Weights of a small transformer language model: a variant of Muon for these matrices.
Each number is 50 + 12 x the weight over its row's rms, rounded and kept within 0 to 99. Layers, rows and columns count from 0. The size before them is the row's rms in percent of the matrix's.

# q: layer 10 attention query, 160x160, rms 0.13, rows 74-95, columns 0-159
# k: layer 10 attention key, 160x160, rms 0.129, rows 74-94, columns 0-159
q74 103:68 32 29 51 26 44 40 44 28 42 57 37 49 54 54 53 68 47 60 65 52 35 61 54 60 49 50 46 52 34 62 56 40 54 55 48 36 62 39 32 46 46 31 58 43 40 54 64 49 38 55 56 47 68 68 34 48 80 33 51 52 42 44 35 55 60 33 39 46 47 47 41 46 68 59 77 58 67 67 60 35 63 48 59 56 56 38 46 66 45 60 35 54 43 73 33 66 37 51 50 58 56 51 53 18 63 53 49 53 72 52 32 61 59 45 54 46 41 47 37 46 36 52 61 44 62 56 29 18 41 41 57 32 52 40 34 57 65 37 52 64 49 60 32 42 68 54 46 58 51 46 45 58 34 49 72 52 83 48 37
k74 104:51 32 44 46 23 49 46 60 34 42 46 37 59 45 80 52 77 40 34 52 41 32 68 58 42 44 50 41 59 38 61 66 64 56 48 53 51 50 44 32 46 61 39 46 68 50 74 69 42 43 60 60 52 51 38 53 60 56 32 51 68 56 48 38 49 59 70 39 28 64 47 51 36 56 56 44 56 64 60 69 37 35 61 72 51 59 46 48 73 58 54 49 56 12 40 57 36 64 53 74 46 49 40 51 57 49 43 42 53 46 48 51 60 48 62 60 48 38 20 44 31 46 57 47 39 50 43 34 66 51 45 52 48 53 54 39 55 76 57 33 60 53 57 40 61 62 15 75 51 32 43 49 46 49 42 52 52 51 62 33
q75 106:21 31 49 31 65 73 35 39 41 35 61 50 55 64 55 43 39 58 50 65 44 38 54 29 39 50 64 67 37 45 55 41 59 56 56 44 96 49 39 46 54 59 32 52 58 58 63 60 55 38 32 45 36 75 44 53 46 41 32 38 39 50 47 41 54 62 59 45 46 71 37 54 60 33 58 55 44 53 48 51 67 61 42 41 54 37 68 67 49 53 41 27 44 58 29 92 43 62 50 60 32 46 69 48 33 48 54 35 53 57 51 43 25 33 55 65 54 65 44 52 50 36 61 61 46 47 46 67 61 44 52 24 48 65 46 36 55 33 54 42 50 59 40 41 46 61 61 53 45 42 52 49 56 41 39 56 44 51 57 59
k75 102:37 28 52 34 32 68 51 47 44 44 57 38 66 57 52 17 36 51 42 75 65 49 50 40 63 52 65 64 41 58 59 22 43 39 53 42 47 53 51 65 54 65 50 57 57 58 35 60 73 46 37 54 55 43 76 56 38 41 47 31 39 63 40 32 62 57 52 53 61 60 40 39 47 64 67 55 40 69 61 50 64 60 47 45 46 62 35 62 44 68 53 45 62 59 56 42 43 45 31 38 52 43 57 44 57 52 53 49 48 53 66 16 39 31 41 71 58 66 40 51 56 34 52 61 36 47 53 75 46 30 36 29 74 54 62 29 69 28 64 58 54 44 60 42 51 47 67 49 36 56 49 42 49 46 57 51 32 61 58 44
q76 098:64 44 54 44 73 26 47 46 48 53 53 29 50 60 44 39 42 45 42 40 65 54 65 51 63 63 44 40 44 67 36 53 67 60 65 64 38 39 45 44 43 38 53 61 46 68 43 43 37 34 70 36 35 32 67 54 39 50 58 42 42 39 49 52 56 56 58 54 31 73 32 50 25 76 45 43 67 41 55 55 70 55 59 41 67 46 28 35 22 58 27 54 48 59 41 66 53 32 55 41 53 57 42 54 57 76 52 53 35 44 45 70 85 47 49 39 39 56 60 52 49 49 65 52 47 48 43 59 67 63 60 48 65 35 47 51 42 28 60 40 52 37 33 60 51 54 53 47 65 27 26 37 63 66 47 56 47 49 58 60
k76 102:49 37 66 42 43 41 58 60 48 61 50 51 71 67 27 39 50 53 21 52 62 75 55 55 62 68 45 50 28 48 47 42 55 50 74 48 47 46 42 39 55 33 34 48 41 69 55 39 28 53 57 36 41 43 44 41 49 80 60 50 49 52 40 61 46 58 38 43 36 55 46 36 37 59 58 24 63 36 51 62 54 52 54 43 63 39 38 24 50 55 52 56 52 68 61 44 57 54 33 56 55 80 57 23 39 60 51 54 50 54 68 73 60 53 58 47 48 47 74 61 45 31 58 54 63 47 51 47 52 53 39 56 65 40 32 39 38 54 44 54 36 49 49 41 64 48 69 38 51 34 41 61 38 47 76 81 59 61 44 72
q77 091:52 56 52 63 43 53 53 68 55 64 49 38 63 63 50 57 33 50 57 42 40 62 36 70 38 59 64 40 57 40 63 44 57 61 39 25 32 42 41 58 60 65 67 54 42 73 45 25 59 44 51 55 35 52 75 49 60 31 35 54 47 43 40 45 52 60 37 41 39 47 52 28 49 65 44 48 47 18 47 52 35 61 48 17 52 35 60 59 49 61 41 67 65 50 66 44 54 38 63 48 34 42 61 49 42 78 48 43 32 39 62 59 42 62 24 28 53 39 50 45 43 44 42 54 46 51 72 52 64 61 53 50 57 34 41 47 45 70 43 64 40 48 64 44 66 46 58 54 61 29 52 47 81 66 35 48 51 44 56 74
k77 093:67 40 70 45 54 44 41 63 52 58 59 38 58 47 29 48 34 55 47 48 46 61 40 62 64 42 66 35 52 31 42 28 56 75 72 35 34 52 48 53 47 63 69 47 46 71 63 47 47 41 57 59 39 30 50 44 45 58 42 53 49 45 36 55 57 70 42 47 37 56 32 41 67 70 35 69 45 38 43 45 26 57 38 48 43 48 65 64 55 48 55 70 68 41 46 47 69 42 41 16 45 40 46 52 60 51 37 59 32 60 48 38 48 49 36 45 61 44 62 48 54 29 24 59 46 45 56 44 43 73 62 49 49 52 53 60 59 30 47 57 16 50 47 40 80 38 43 60 64 40 52 52 59 50 57 57 58 68 44 77
q78 105:51 59 61 35 50 56 41 31 65 45 45 46 57 34 46 56 40 62 53 48 65 54 56 49 45 39 30 31 27 38 51 74 51 70 30 74 46 35 39 61 38 49 32 34 58 36 50 45 40 60 52 74 52 56 38 56 45 50 58 58 47 59 57 53 57 45 22 49 54 53 47 58 23 60 65 45 35 50 49 59 64 60 31 46 43 66 48 63 84 14 33 47 63 43 49 67 27 48 50 44 73 65 60 41 43 52 66 37 59 46 55 49 68 53 60 56 42 37 54 60 48 51 60 34 68 46 63 40 56 51 52 44 58 58 63 47 50 34 28 42 52 52 54 21 42 46 41 71 67 59 40 50 51 62 51 64 56 40 52 31
k78 106:33 64 39 47 28 36 29 53 51 33 65 51 62 59 51 60 46 63 74 54 65 48 55 36 46 45 34 49 34 53 53 49 55 46 55 53 53 68 37 43 32 42 42 38 43 36 50 35 10 54 71 60 49 62 44 69 51 46 60 50 38 48 53 52 44 51 36 58 32 52 51 59 46 54 61 39 63 59 39 70 74 58 42 56 57 55 54 53 59 39 55 58 76 27 58 68 35 45 41 41 61 43 77 57 48 54 55 42 78 56 58 46 68 45 55 45 33 57 40 34 50 62 34 33 66 60 55 29 67 44 48 41 46 62 64 52 47 52 38 39 22 53 70 33 50 44 57 67 70 43 58 56 66 66 55 44 38 34 48 45
q79 102:49 52 51 46 32 63 38 37 57 32 60 53 39 36 61 60 62 66 57 41 26 40 38 33 49 57 50 44 36 40 30 64 51 58 50 55 61 67 52 59 67 60 54 63 57 46 75 74 38 34 49 48 35 54 35 46 61 44 43 56 43 54 54 48 38 53 53 55 67 45 56 56 40 53 54 23 51 61 71 36 40 51 30 72 25 71 68 51 43 36 91 54 72 57 62 37 50 48 29 55 51 40 47 49 52 31 50 35 48 30 50 39 65 48 72 47 66 41 56 56 62 40 72 39 61 55 36 49 57 61 57 33 61 65 68 45 39 44 37 49 46 58 48 55 52 43 53 29 42 44 75 49 38 52 51 46 55 32 40 59
k79 102:47 29 49 31 41 52 46 45 44 57 57 46 37 52 59 57 40 66 64 51 35 31 33 43 60 55 56 62 42 43 56 62 55 26 47 53 50 81 41 49 50 60 51 43 48 32 64 80 49 45 62 52 54 38 64 44 80 34 37 63 52 57 62 53 57 42 43 75 54 49 43 30 57 44 59 39 60 60 62 41 45 52 72 52 36 60 32 61 33 62 61 50 37 56 55 68 45 31 34 46 58 36 52 53 45 55 39 17 57 45 27 53 67 43 60 54 52 52 81 52 47 57 58 57 34 54 46 65 72 51 51 43 64 57 55 47 51 58 44 43 40 52 52 56 49 55 64 41 37 65 66 62 33 40 33 31 67 16 47 64
q80 094:51 57 48 38 46 41 36 60 52 60 44 69 58 39 46 50 43 34 52 31 51 40 42 47 65 66 49 54 69 55 37 59 40 44 53 36 35 41 44 68 50 69 76 45 48 53 33 38 55 54 56 46 52 55 69 49 48 35 59 59 53 31 30 49 38 54 47 66 62 28 51 60 20 53 72 51 58 44 45 49 66 51 54 51 56 40 22 40 61 57 52 53 66 50 66 32 39 28 33 39 29 31 60 30 18 42 46 58 38 67 59 44 63 55 37 35 58 49 40 54 63 58 45 50 42 48 35 55 68 53 56 54 51 66 46 36 62 38 37 59 68 49 38 65 73 73 58 72 31 53 51 52 51 56 69 35 45 40 34 40
k80 099:58 56 43 14 52 46 68 62 44 59 50 73 35 31 42 39 73 44 53 47 42 44 53 47 52 42 50 46 50 29 51 57 55 49 65 21 51 44 52 53 47 56 66 45 61 41 52 36 44 49 67 31 35 66 64 50 51 29 62 55 51 27 32 65 51 71 32 57 52 45 38 43 66 34 54 49 41 62 41 37 58 55 65 44 45 40 43 51 63 62 34 35 46 68 64 30 41 37 41 42 44 32 53 41 46 26 54 43 26 77 45 49 35 62 52 59 55 47 37 71 53 49 32 32 51 60 39 55 58 80 76 56 53 59 41 44 52 59 54 44 59 48 47 67 63 55 46 53 56 28 29 67 45 51 69 53 58 59 52 60
q81 102:49 34 71 38 39 50 59 64 53 55 49 67 31 29 58 20 30 50 53 33 41 37 29 41 48 74 49 29 35 41 46 25 63 51 63 54 62 51 73 62 52 55 66 46 78 44 44 53 67 63 40 47 68 64 41 49 47 34 37 68 61 53 53 58 39 66 72 46 45 38 42 39 54 47 60 62 49 51 61 66 28 60 42 32 49 32 35 39 54 58 62 37 48 34 35 64 45 39 40 35 59 45 35 32 61 36 62 37 61 69 44 56 53 68 61 60 50 55 56 51 50 62 53 44 65 50 39 58 48 61 70 39 56 32 57 59 62 56 55 42 55 34 55 34 56 45 50 44 47 58 59 59 39 44 35 38 55 77 44 61
k81 103:59 38 52 27 36 44 70 63 39 58 40 57 44 40 57 30 46 41 64 58 40 36 46 29 33 56 58 49 41 60 42 47 30 36 68 39 96 39 75 49 49 58 55 57 64 64 30 45 66 56 31 36 50 79 57 55 43 40 56 42 52 40 34 42 51 50 42 49 45 57 46 48 56 48 62 55 55 36 57 59 59 61 65 29 35 49 41 38 53 45 51 22 43 63 58 65 51 42 64 27 57 64 27 53 70 52 68 39 33 62 52 62 59 53 62 63 48 29 32 43 47 43 26 51 51 36 50 68 31 56 65 54 52 38 45 60 44 57 43 63 49 47 42 62 39 54 60 46 42 61 49 55 65 50 57 45 57 74 42 52
q82 094:57 51 36 51 50 58 43 39 40 50 48 41 30 47 50 52 73 56 52 44 66 51 30 33 54 27 46 40 51 50 52 62 24 37 43 55 54 42 34 37 37 39 32 69 48 33 57 68 47 50 61 57 41 60 39 48 53 40 46 57 61 58 72 54 29 54 65 59 40 49 52 34 45 34 50 60 70 59 75 44 26 60 47 65 38 49 59 48 65 60 56 43 38 43 42 36 36 36 39 55 69 52 62 45 47 58 45 46 69 60 81 52 57 48 25 37 46 53 40 61 52 46 64 56 33 55 43 41 55 54 37 64 36 38 67 55 52 54 33 70 61 44 48 41 67 47 65 51 60 18 80 62 58 53 26 39 55 59 73 51
k82 096:57 38 38 37 35 37 34 64 35 70 45 46 41 47 65 50 68 60 59 44 65 42 27 55 52 36 46 21 46 56 36 53 50 50 45 59 62 31 53 62 43 42 38 45 33 35 58 71 43 40 64 56 35 72 27 65 57 43 50 36 74 52 63 35 48 45 60 56 46 48 53 32 52 48 47 46 51 72 47 59 40 36 43 43 58 55 62 56 63 73 45 52 42 55 42 55 28 78 54 59 46 55 41 39 44 45 64 43 42 60 76 56 50 60 54 55 58 42 30 54 19 34 55 68 38 60 39 60 54 43 42 63 55 48 60 48 48 57 56 60 50 39 63 63 75 39 45 65 42 21 56 64 27 61 58 52 59 74 52 47
q83 110:58 43 54 54 45 64 57 56 38 60 31 59 58 48 44 46 55 55 44 69 52 55 34 40 51 67 43 57 53 43 67 44 40 45 42 37 44 44 41 58 22 54 51 48 52 24 39 37 45 48 49 31 64 50 65 27 51 55 77 59 61 48 46 48 50 41 58 38 68 42 53 55 45 50 72 41 87 71 56 47 55 67 65 58 51 34 45 31 61 52 58 49 63 32 74 37 35 48 59 56 47 41 41 62 56 44 74 58 86 39 51 52 52 51 36 42 32 38 31 45 55 51 58 35 56 50 29 55 58 36 39 49 69 28 45 54 65 58 78 66 45 57 36 59 47 45 73 57 59 48 65 42 35 46 55 59 50 67 31 55
k83 108:74 63 66 51 69 66 62 57 42 55 59 54 30 48 42 50 78 53 63 50 47 40 36 42 47 60 51 39 47 15 45 55 49 70 39 43 55 50 57 65 44 57 43 58 59 38 41 54 58 41 27 54 60 45 52 58 44 66 67 57 75 33 37 38 56 47 46 51 52 40 66 61 38 67 74 71 44 59 45 49 41 66 48 61 39 63 59 32 64 45 56 46 63 55 61 34 45 43 72 55 55 44 44 49 49 50 62 55 63 40 59 39 52 56 57 36 57 47 28 37 41 31 63 37 87 49 56 36 48 40 35 26 57 63 42 74 51 29 48 53 50 62 17 46 42 58 39 65 51 43 47 49 49 42 51 42 49 65 42 33
q84 096:45 46 73 33 53 60 28 40 51 51 51 41 51 57 73 45 35 29 57 54 41 34 51 50 35 43 41 49 37 51 40 40 47 37 61 37 65 38 45 27 64 52 24 31 44 40 43 57 45 61 53 37 53 54 44 21 32 64 50 44 63 53 59 35 44 46 51 43 50 52 50 51 51 42 49 54 25 62 37 53 51 48 43 70 47 57 41 36 73 43 64 20 50 56 42 46 42 38 27 60 31 49 53 48 59 44 59 44 50 46 56 62 66 73 60 56 64 46 61 56 60 67 69 45 52 64 50 46 48 63 56 69 47 61 72 53 50 40 34 38 83 63 49 41 49 39 83 62 44 37 67 67 63 35 54 70 39 46 41 51
k84 096:43 40 47 65 42 67 33 54 59 46 39 33 66 70 64 49 30 28 59 43 40 43 43 47 59 67 51 53 45 51 70 51 61 39 53 61 62 52 28 31 56 65 53 33 47 22 45 56 58 50 55 37 63 35 57 44 56 18 53 52 58 27 88 47 40 51 55 50 47 50 57 56 47 31 37 58 40 43 46 57 57 34 75 53 39 77 39 50 51 70 41 14 42 29 40 60 53 54 46 43 56 55 55 47 51 63 39 38 55 52 77 42 52 57 51 41 57 55 48 64 46 67 50 28 59 63 37 62 43 51 49 58 52 50 76 62 50 45 40 40 64 61 69 42 34 39 66 32 37 60 49 47 58 48 38 47 45 52 55 49
q85 094:58 29 63 47 42 44 61 53 37 54 59 27 63 54 44 41 54 52 75 30 60 58 34 68 40 55 48 43 47 57 52 56 48 48 58 33 54 53 50 79 41 65 50 49 38 48 42 58 49 59 39 34 50 60 52 76 62 55 46 36 40 60 47 27 37 54 73 62 56 53 53 40 67 31 54 58 71 69 73 53 43 46 52 36 56 73 46 48 63 44 60 47 44 51 36 55 47 22 53 53 51 38 53 45 55 47 43 46 60 60 27 51 48 83 42 38 27 52 19 51 48 49 48 58 33 44 46 59 35 55 41 42 64 34 65 59 73 62 58 59 61 38 68 28 47 43 61 34 42 60 48 53 51 57 34 56 58 22 57 61
k85 093:39 45 71 41 46 52 60 40 48 54 34 49 80 46 51 37 49 62 72 38 54 54 48 49 53 69 45 64 61 65 39 50 61 42 49 37 48 47 65 56 30 68 67 45 44 60 33 49 46 60 33 48 29 40 51 57 44 66 67 46 64 49 48 45 52 61 54 46 68 48 58 58 60 62 36 58 45 41 53 39 37 53 53 28 41 86 23 46 54 52 55 45 41 29 58 64 50 55 83 16 55 66 62 58 50 41 47 61 35 58 56 47 46 62 65 33 39 43 26 47 42 52 48 60 31 53 56 54 30 65 51 51 65 47 46 63 53 79 35 69 43 45 49 37 34 23 44 42 34 56 44 45 42 57 34 51 57 47 55 43
q86 100:29 55 26 52 63 46 29 71 54 59 38 56 46 60 37 50 61 49 66 45 62 43 33 62 51 40 35 35 59 43 37 49 48 55 47 38 37 68 53 55 37 42 46 55 48 39 32 45 58 61 30 33 51 71 64 64 34 53 44 61 51 49 51 62 50 38 29 50 66 61 64 70 40 57 38 64 66 65 59 57 49 47 53 76 65 55 49 57 57 56 53 38 44 65 36 70 37 58 55 45 35 66 39 59 61 64 54 71 49 74 56 64 35 44 23 66 73 44 34 36 28 57 50 63 59 45 52 22 69 52 57 49 42 47 67 54 30 45 44 72 22 53 40 51 58 45 59 49 47 46 44 47 52 57 34 49 52 59 39 57
k86 106:34 49 40 69 51 46 58 54 39 53 27 38 53 50 18 46 56 55 46 58 41 61 32 58 65 56 33 52 40 52 66 38 40 34 46 38 36 54 42 57 39 53 30 36 40 48 56 38 66 56 68 35 46 68 62 51 26 49 38 83 60 71 71 36 38 19 54 56 56 52 52 56 51 57 52 51 51 56 49 63 39 61 36 61 57 39 44 25 37 46 44 36 67 77 58 45 40 52 79 41 48 69 58 72 45 55 41 62 53 68 63 56 50 54 26 43 53 48 50 51 48 56 48 50 64 53 47 60 71 42 52 28 44 42 49 56 58 53 52 62 39 65 68 49 51 31 53 40 63 41 73 47 49 53 32 61 47 66 43 59
q87 098:54 66 55 44 49 51 43 70 62 61 70 65 39 41 61 54 44 64 56 33 54 44 45 30 48 31 56 42 30 32 76 54 50 23 30 55 76 45 61 59 56 40 39 50 41 70 62 55 54 56 50 52 47 36 52 45 57 67 61 46 41 29 45 37 49 50 46 62 51 50 50 56 59 70 46 30 53 52 45 38 41 37 52 54 48 37 61 55 59 43 47 64 51 64 41 26 45 39 57 61 60 59 30 63 46 58 40 52 60 71 62 50 85 67 48 45 52 33 53 46 76 56 35 12 59 62 52 25 41 62 62 44 62 53 47 75 51 54 44 50 50 59 52 48 52 46 67 69 55 32 29 53 35 43 35 45 41 55 44 42
k87 098:68 43 60 48 51 43 55 45 75 50 32 62 37 59 45 41 39 62 71 22 60 37 37 59 46 48 50 47 34 22 59 42 48 20 46 54 53 55 39 53 59 75 47 48 53 38 64 41 44 66 51 42 44 57 49 51 62 39 40 56 48 50 46 53 30 55 73 60 45 33 36 62 84 41 50 29 63 39 64 52 32 29 65 51 41 73 49 60 50 31 61 65 30 37 44 34 48 52 54 55 44 40 31 47 37 50 32 55 70 47 60 38 63 54 48 51 59 34 64 55 62 41 52 51 57 56 55 33 57 52 41 58 44 57 55 64 88 46 58 35 46 40 54 51 58 61 73 46 43 44 31 47 61 62 36 46 62 49 55 63
q88 095:55 69 47 57 59 43 47 31 46 46 67 35 55 44 59 31 47 47 66 40 48 75 30 57 47 41 38 40 41 49 65 50 50 60 54 44 63 60 22 57 45 46 43 50 64 48 46 47 57 59 46 62 58 43 37 59 61 41 48 49 57 35 68 42 46 79 27 51 32 40 55 58 53 49 51 41 62 53 41 43 33 31 66 67 38 57 60 39 58 72 77 56 53 44 47 55 58 33 60 43 45 55 62 43 57 63 55 64 62 21 52 46 37 33 62 36 48 32 53 42 59 61 58 63 52 60 32 57 31 57 71 09 60 42 49 40 78 39 42 56 35 49 39 71 50 42 53 73 48 53 30 48 61 67 40 60 55 43 52 58
k88 111:41 72 57 20 57 39 59 38 57 53 58 18 65 35 53 39 43 47 64 59 38 46 30 57 63 48 44 42 39 61 62 35 41 54 70 70 53 51 48 67 32 42 39 47 54 47 34 50 28 61 46 50 48 64 46 45 42 74 44 42 41 50 46 34 52 59 53 62 64 45 54 44 45 51 48 41 52 52 53 49 62 59 43 51 40 46 62 33 61 54 62 60 56 40 33 68 63 34 45 42 38 56 50 50 41 71 60 78 59 46 19 47 37 49 45 53 62 45 67 47 54 46 45 54 63 69 36 38 48 51 51 24 60 56 24 34 72 63 63 39 56 61 43 80 63 42 45 63 66 50 52 28 71 55 41 54 63 39 32 51
q89 102:62 26 37 53 49 52 56 59 39 56 48 52 43 68 51 45 48 40 38 29 61 50 56 34 59 54 48 68 52 74 27 53 42 25 49 48 38 60 43 23 39 61 41 49 33 55 19 48 54 54 25 43 55 45 44 59 57 56 41 55 60 45 59 73 55 50 47 58 55 33 47 44 46 45 68 60 38 64 48 47 44 61 40 51 35 40 50 52 34 42 45 36 74 58 65 37 66 39 54 55 37 44 42 55 60 44 55 34 59 44 47 55 49 57 52 52 33 53 63 51 53 38 42 42 53 41 20 49 57 69 67 39 55 57 16 54 60 59 63 42 50 71 48 45 45 70 58 75 41 63 50 54 48 75 82 33 34 40 69 63
k89 097:54 50 53 40 48 52 59 63 67 57 30 39 29 63 30 41 14 43 37 29 49 46 69 60 60 59 46 57 50 64 35 40 48 69 61 59 58 54 61 26 40 31 63 44 46 41 59 43 57 55 46 46 46 48 58 57 53 54 25 31 36 48 48 70 69 51 41 67 49 33 54 43 45 43 52 55 47 57 35 56 44 59 51 54 60 48 55 35 38 30 30 37 34 55 68 50 65 49 59 54 36 53 51 36 71 51 70 49 63 50 47 52 53 44 57 62 54 58 58 53 31 46 51 44 64 55 41 52 36 49 59 43 27 66 48 34 49 58 61 41 64 54 53 59 54 66 48 49 53 28 51 66 68 78 56 29 48 19 84 62
q90 096:31 25 64 51 44 48 49 53 57 50 60 58 60 48 56 50 50 40 31 60 32 33 49 58 47 63 44 61 59 56 68 29 63 61 33 36 69 52 64 55 63 52 51 44 55 55 45 44 44 34 68 47 47 36 65 51 65 54 66 62 40 47 26 41 37 20 74 50 54 48 61 44 65 69 27 39 39 46 55 51 41 27 31 50 40 42 65 43 58 33 49 61 49 49 34 36 59 50 48 38 44 47 50 54 50 40 41 43 46 67 61 70 38 59 27 25 40 42 59 52 47 54 71 30 61 50 47 67 79 57 41 60 62 55 42 59 62 51 68 50 45 65 79 65 66 33 57 25 37 57 41 55 44 53 55 58 63 51 48 41
k90 106:55 48 44 53 56 33 51 22 51 64 58 63 50 56 29 58 43 64 12 53 38 36 57 62 49 54 46 53 66 40 41 61 47 56 30 47 75 38 64 26 79 59 57 45 37 61 51 41 55 53 57 56 67 52 45 59 73 46 70 63 39 40 42 53 28 48 53 50 26 46 59 34 55 61 53 49 41 40 34 32 48 38 40 46 51 79 69 45 53 67 73 50 68 26 37 47 43 58 42 46 47 48 31 49 65 23 60 34 61 43 56 66 53 48 31 34 47 33 54 58 58 45 58 53 59 51 66 63 60 54 46 60 39 56 40 56 48 47 53 51 59 56 54 40 46 50 72 60 28 62 48 40 48 41 74 55 58 56 37 55
q91 105:45 64 56 63 45 74 62 43 28 56 67 40 45 66 59 67 62 51 39 42 37 46 22 32 40 26 69 55 42 31 49 51 58 22 56 42 68 47 55 35 44 37 30 59 41 61 62 49 28 45 48 38 55 44 49 49 52 62 53 57 40 40 40 49 64 72 63 61 59 58 50 23 54 48 71 34 61 41 58 42 56 49 51 41 48 33 42 46 46 44 49 63 31 44 58 67 43 56 54 66 62 46 47 56 35 40 38 39 82 52 57 59 28 33 43 60 51 55 39 67 53 57 42 21 35 61 44 48 58 62 44 57 67 55 60 44 65 62 38 44 45 51 54 33 59 54 64 46 66 34 78 61 51 41 39 41 55 51 64 43
k91 101:60 39 72 74 34 38 43 50 33 59 58 41 36 58 57 37 40 50 36 46 45 35 26 53 47 39 58 61 63 34 23 51 63 40 69 51 67 49 55 38 68 50 44 55 44 53 57 38 40 52 44 44 63 41 44 59 68 54 46 61 50 61 52 50 57 58 49 54 47 55 50 45 67 52 67 50 49 38 30 51 33 46 48 52 68 64 41 60 46 59 53 57 43 37 61 46 32 82 52 73 59 45 47 29 65 45 39 48 62 44 58 44 30 34 52 55 49 65 67 87 32 37 34 59 35 52 62 51 34 47 54 59 35 54 73 33 67 43 41 52 49 46 27 31 51 41 77 70 45 60 36 65 40 47 54 42 37 57 58 60
q92 103:55 59 52 59 75 65 47 41 46 58 37 60 39 39 21 67 42 65 35 47 48 69 44 37 54 42 44 28 59 72 63 39 76 59 72 56 31 39 52 54 57 53 65 74 38 51 68 30 45 58 66 47 55 51 45 62 36 57 57 55 33 49 58 44 58 58 69 46 37 32 30 39 38 32 43 35 65 37 46 53 38 54 56 49 51 58 34 31 54 51 61 40 50 39 52 38 57 40 40 53 58 51 32 48 54 53 71 56 50 52 51 59 62 39 71 53 36 32 52 65 45 28 69 39 42 53 51 69 55 52 41 47 43 52 31 21 62 44 43 32 63 50 51 57 60 51 41 60 50 43 26 60 49 42 39 72 65 69 65 41
k92 101:65 62 64 63 70 58 37 70 45 64 38 49 76 60 54 57 45 40 59 53 45 36 44 51 48 27 57 42 43 64 50 49 60 32 72 43 42 41 43 64 62 65 39 63 60 54 58 47 32 39 41 59 43 57 48 52 36 42 33 67 32 33 34 49 49 70 38 55 46 34 49 37 64 48 50 66 52 52 68 45 48 54 62 28 45 34 37 50 51 50 33 56 46 64 62 60 31 31 39 60 50 60 34 61 33 35 59 58 54 52 54 65 60 48 55 51 32 55 42 57 57 34 72 46 63 32 45 67 69 44 38 48 67 53 46 26 57 46 33 51 61 56 28 56 57 35 73 56 37 62 43 58 64 59 54 73 81 37 51 50
q93 103:64 32 49 60 73 47 25 54 34 46 56 37 52 59 48 62 39 43 72 46 60 69 66 32 51 42 47 32 46 32 44 41 59 65 48 35 41 53 29 57 46 47 59 66 52 55 43 57 58 43 65 41 51 68 47 33 47 38 63 58 54 39 69 37 38 37 45 68 58 32 61 41 30 66 67 49 48 53 45 50 46 39 51 53 47 49 47 32 51 45 55 55 37 59 68 60 62 51 55 44 40 47 50 57 54 70 42 37 42 54 62 70 36 54 61 35 43 44 32 71 61 45 47 66 38 37 39 59 52 61 59 55 41 67 50 21 54 52 58 59 53 37 68 31 44 79 60 80 59 54 40 32 43 70 77 49 70 53 34 39
k93 095:49 39 42 62 61 39 47 75 68 34 74 32 60 63 55 44 39 52 28 44 60 45 53 48 58 48 53 60 46 46 49 50 71 50 47 29 28 60 52 50 48 38 48 57 37 50 33 31 61 80 64 40 41 70 49 50 44 47 62 82 35 30 49 45 47 54 36 49 40 51 51 41 42 66 64 50 48 72 44 40 59 49 81 43 67 59 63 37 44 66 61 52 49 41 57 64 41 44 61 39 39 66 51 57 38 41 54 44 28 56 35 47 40 48 59 40 44 46 50 42 41 62 36 59 58 50 67 48 43 36 45 62 52 69 59 18 76 59 51 62 72 24 60 54 70 50 42 71 49 48 52 33 53 52 62 36 59 46 61 52
q94 108:43 54 57 57 55 65 46 34 49 44 32 61 59 55 38 69 66 57 54 45 63 70 65 30 36 52 58 69 53 40 61 46 26 35 37 56 61 44 42 39 49 51 31 62 57 53 37 61 62 38 45 47 36 42 49 27 10 44 43 50 43 53 64 32 30 60 45 47 38 60 58 53 47 64 50 31 49 45 35 49 57 54 57 47 34 72 56 37 63 62 75 34 47 53 40 49 55 29 38 56 49 48 48 33 63 51 70 44 48 44 56 44 55 71 45 68 58 42 16 73 51 59 60 31 60 30 41 73 50 64 51 52 48 51 44 52 49 42 50 50 52 44 61 55 47 53 67 40 42 40 74 47 51 41 34 54 55 32 39 77
k94 102:47 35 45 33 50 63 29 47 55 54 49 43 41 36 48 56 64 66 64 45 69 45 46 70 41 45 55 42 55 61 44 42 37 46 57 68 60 40 50 50 50 43 37 43 49 52 48 55 61 48 76 48 52 25 41 50 27 37 54 59 39 31 60 32 47 58 46 47 27 55 67 24 45 91 41 43 25 47 27 61 56 45 46 56 61 46 67 47 57 84 78 55 57 66 43 55 52 56 50 47 39 44 54 49 68 48 62 29 55 60 44 45 60 73 48 52 55 68 45 52 44 66 38 30 66 30 56 50 55 47 38 28 55 43 63 56 47 32 64 63 78 35 53 54 56 54 57 29 50 54 59 54 45 57 42 53 61 48 54 64
q95 098:58 55 36 55 56 56 49 58 48 47 40 58 25 62 54 55 36 57 54 57 37 26 54 66 35 44 17 60 60 28 57 63 39 66 68 63 46 62 48 54 49 63 55 64 29 30 52 54 23 60 64 57 41 55 46 35 54 54 44 39 64 31 48 55 55 40 48 45 55 30 56 47 52 57 23 43 50 37 44 34 46 46 79 34 60 42 38 52 46 60 65 32 69 33 33 74 43 57 40 62 38 58 48 61 53 65 49 43 58 59 48 51 61 45 58 67 46 59 57 44 73 41 58 74 36 59 49 52 46 49 48 39 60 40 76 48 54 14 36 50 32 41 48 51 45 46 64 47 73 45 68 48 49 42 44 53 62 52 39 65